From a checkpoint of a small transformer trained on Wikipedia.
Size: 14 layers, 4 heads of 64, vocabulary 4716, 12.5M parameters.
Architecture: LayerNorm before each block, tied embeddings.
Training: 208M tokens, 3177 steps.
Each number is 500 + 50 x the weight over the matrix's rms, rounded and kept within 0 to 999. Layers, rows and columns count from 0. Numbers have three digits each.

# layer 5 MLP down, 256x1024, rms 0.1, rows 192-255, columns 448-479
460447573509530479409495462514523471494445456507497529444501552562435607533472493605487434459511
456505505538427448438482463471553533469358552451550542526547482471595559494473435470465461542440
561528491574545550438617523501449523381574484526442551407547523542484516517526545555496518609502
574594504405507500491418511341495464550537427512548514563456454572422425502470578501481519538577
436423456503496436471515584492365490406375471449513580402531496460468436478522516512515506516518
595486542475522510546499471476410491514476538548577556494583462467516477430451537488505508483545
363354532398522450512498488603456428523515470495514459447459484512538455545357483484574469421567
551496531448481558557571525533517592540470544432536512461486435473568437523507585511559472545473
441517469526497491416491553465557530502519480528504488546484504542586471502501513462507561481409
447497487592441460534557514576471437492507584551515514530575497490494534591579472542626489542509
504536489501547520506490517481451574439514466528446538536417510603440634512552440523511542493477
543580463512509499539559556512479412524536484473552519463502544505535525489535418566452536546497
475409456429493468446480533568529499529531435516504565595479460499537491532577577490498466540558
468516483542482523391537436469483411523435577479444473473451548534515440435607557415390463537516
449490496577494571440417533472510495438585529558593542523523514559480523509570502550555447585526
470454575528580638512458605541567549554378546544582474534550462534569490501490498527529477472408
507569471517474470472477502527497494639458514393490532515501544531509544538571486453527538522528
525561511586555433545570538533495490507575513463465588565537472523421423461540508433473535464517
456465478493542482546511509507522403445675531481514462464469442462524614582500555446484505593532
400529454542484457498408492497477434489464550538502474469496524575479473478450430531523447550639
505554496455452520512517498502440486546381467510467436476441478497359517445430452522437486470569
372470461518424514499483386569500371555541467485483518517417489475525491482554548471570436507465
539550469544488482511463529514538488527485665514533448515556517526525508515509538590529531474471
508436465485446452443502478494497473514507493499526440447429483613474504474476511503494474580458
436447458485530478450537520495553487517468462574506563495484519548473569511522518525555478464509
437487487479552447438502591452435572499531529513535442536507487535547425513478456437482551543433
444525520522449467485477519442593521460423484558511564528501539483499494507556492507607474454445
543467435441465571532525464431497508541525397507501526392500470449457486544437474553419462489560
488472501469538504511531410462588518514531477561475635526447531465406525435507516446483482494419
486541470541422433496437518528478495453436474499509538591451555567540504447561465584475475536485
459533537546606613483545534460507531510406470468510485476555540535593528485480470508487489532473
488522485567424442546478569510565530565527477483418463607518544509514477496451489521497458505458
534439480482477571550446516459637551416488475506559524560511595439556534473510479502477494464446
450532492416396566530541522498521499508489454469532541498495559569384433502509515507515439522532
521475409511477468522566559611568372410457476506511492438445494465487464439446411458521462450467
614437493424428506540573480423485523515461476503502494469540447632493492465529487474509502587483
490489497478466647537528506479478518409454484531509508566506468460486493509521498458574464490523
458415492452555543454513583483464561513534493532481495493467507443398482492546448550547490487539
530443559610573509446579462469532504456457536550577451476449502467499425490441510445454563494504
584549419555488549552500521508497499478465594571410474477543525464447429536611531545450472395485
583590499512505451433526494497524537547459515469402543419534570503519506473547506570518475516421
471511443427534545537460588470566513527530483444446450483598478437461509481503566469504532547492
522510493459426454515496477580509488529452508564588551595544451469461509453429516525416452404594
418501526551529564569474455479438476515629487572514492468569605504470512482466511481490447475527
540509484553506523442511547547550501483549471520525526424482519530525484484532450459509563506465
501470508429603394546543572540490588538591434494572578524413545487500489572480515458410516478579
506485528471587491552635510589402590460534546396532537473510543431561464484426499509601540555546
541499604502532557661548489491446515438575483499572520470519539383468484576478558623475467609504
611505509458445563529535442525444503459551520519552388484491566538488525484459454495516455552507
466536502502562540509556446421486457453439478618514583429542473469504591449509491453491508570582
529547538509482565493474482440435444462524574404488504398478572514605596463488536574592560609474
540484510455517561556492489582526535533514534539481501544535459448418531561512405524539479396528
550533511509400521485467506611552417542550519537472494621510534516473504452461547407502479498506
564492504429474525491572541348518460558412470514508551485436558481460465494471570439463416421572
476493451488485553545516412531510454498546521485565491351520498452519523483460481535508430481506
541502488459492586508523492490463545511528456504413553486517447500486499560478545466493461464501
511527539513477475427542603466423494622519503455530397468568461544412582541522533440506514465576
594496503494484448519555537463495461480473377468462545546535500530425429579512451564522512451577
487551549526511607502481497438502539490505530535536442487514523587419441452512515466468579454392
448559432556537439466456544450563545516535486494479582381415534563409574521467520423496469515538
469504552549515434610528474514548538479413472544469416501526444525520464499542397601584507482416
558394501492450435448517478546596496558510496474528427483586472590506503504541516533527378437418
551546504470546577502525477552524474450506538497494543427474467463461515486580538520435503514501
600481542446432493542481526542438453443470507576552538505498513590470547504563394472439487575560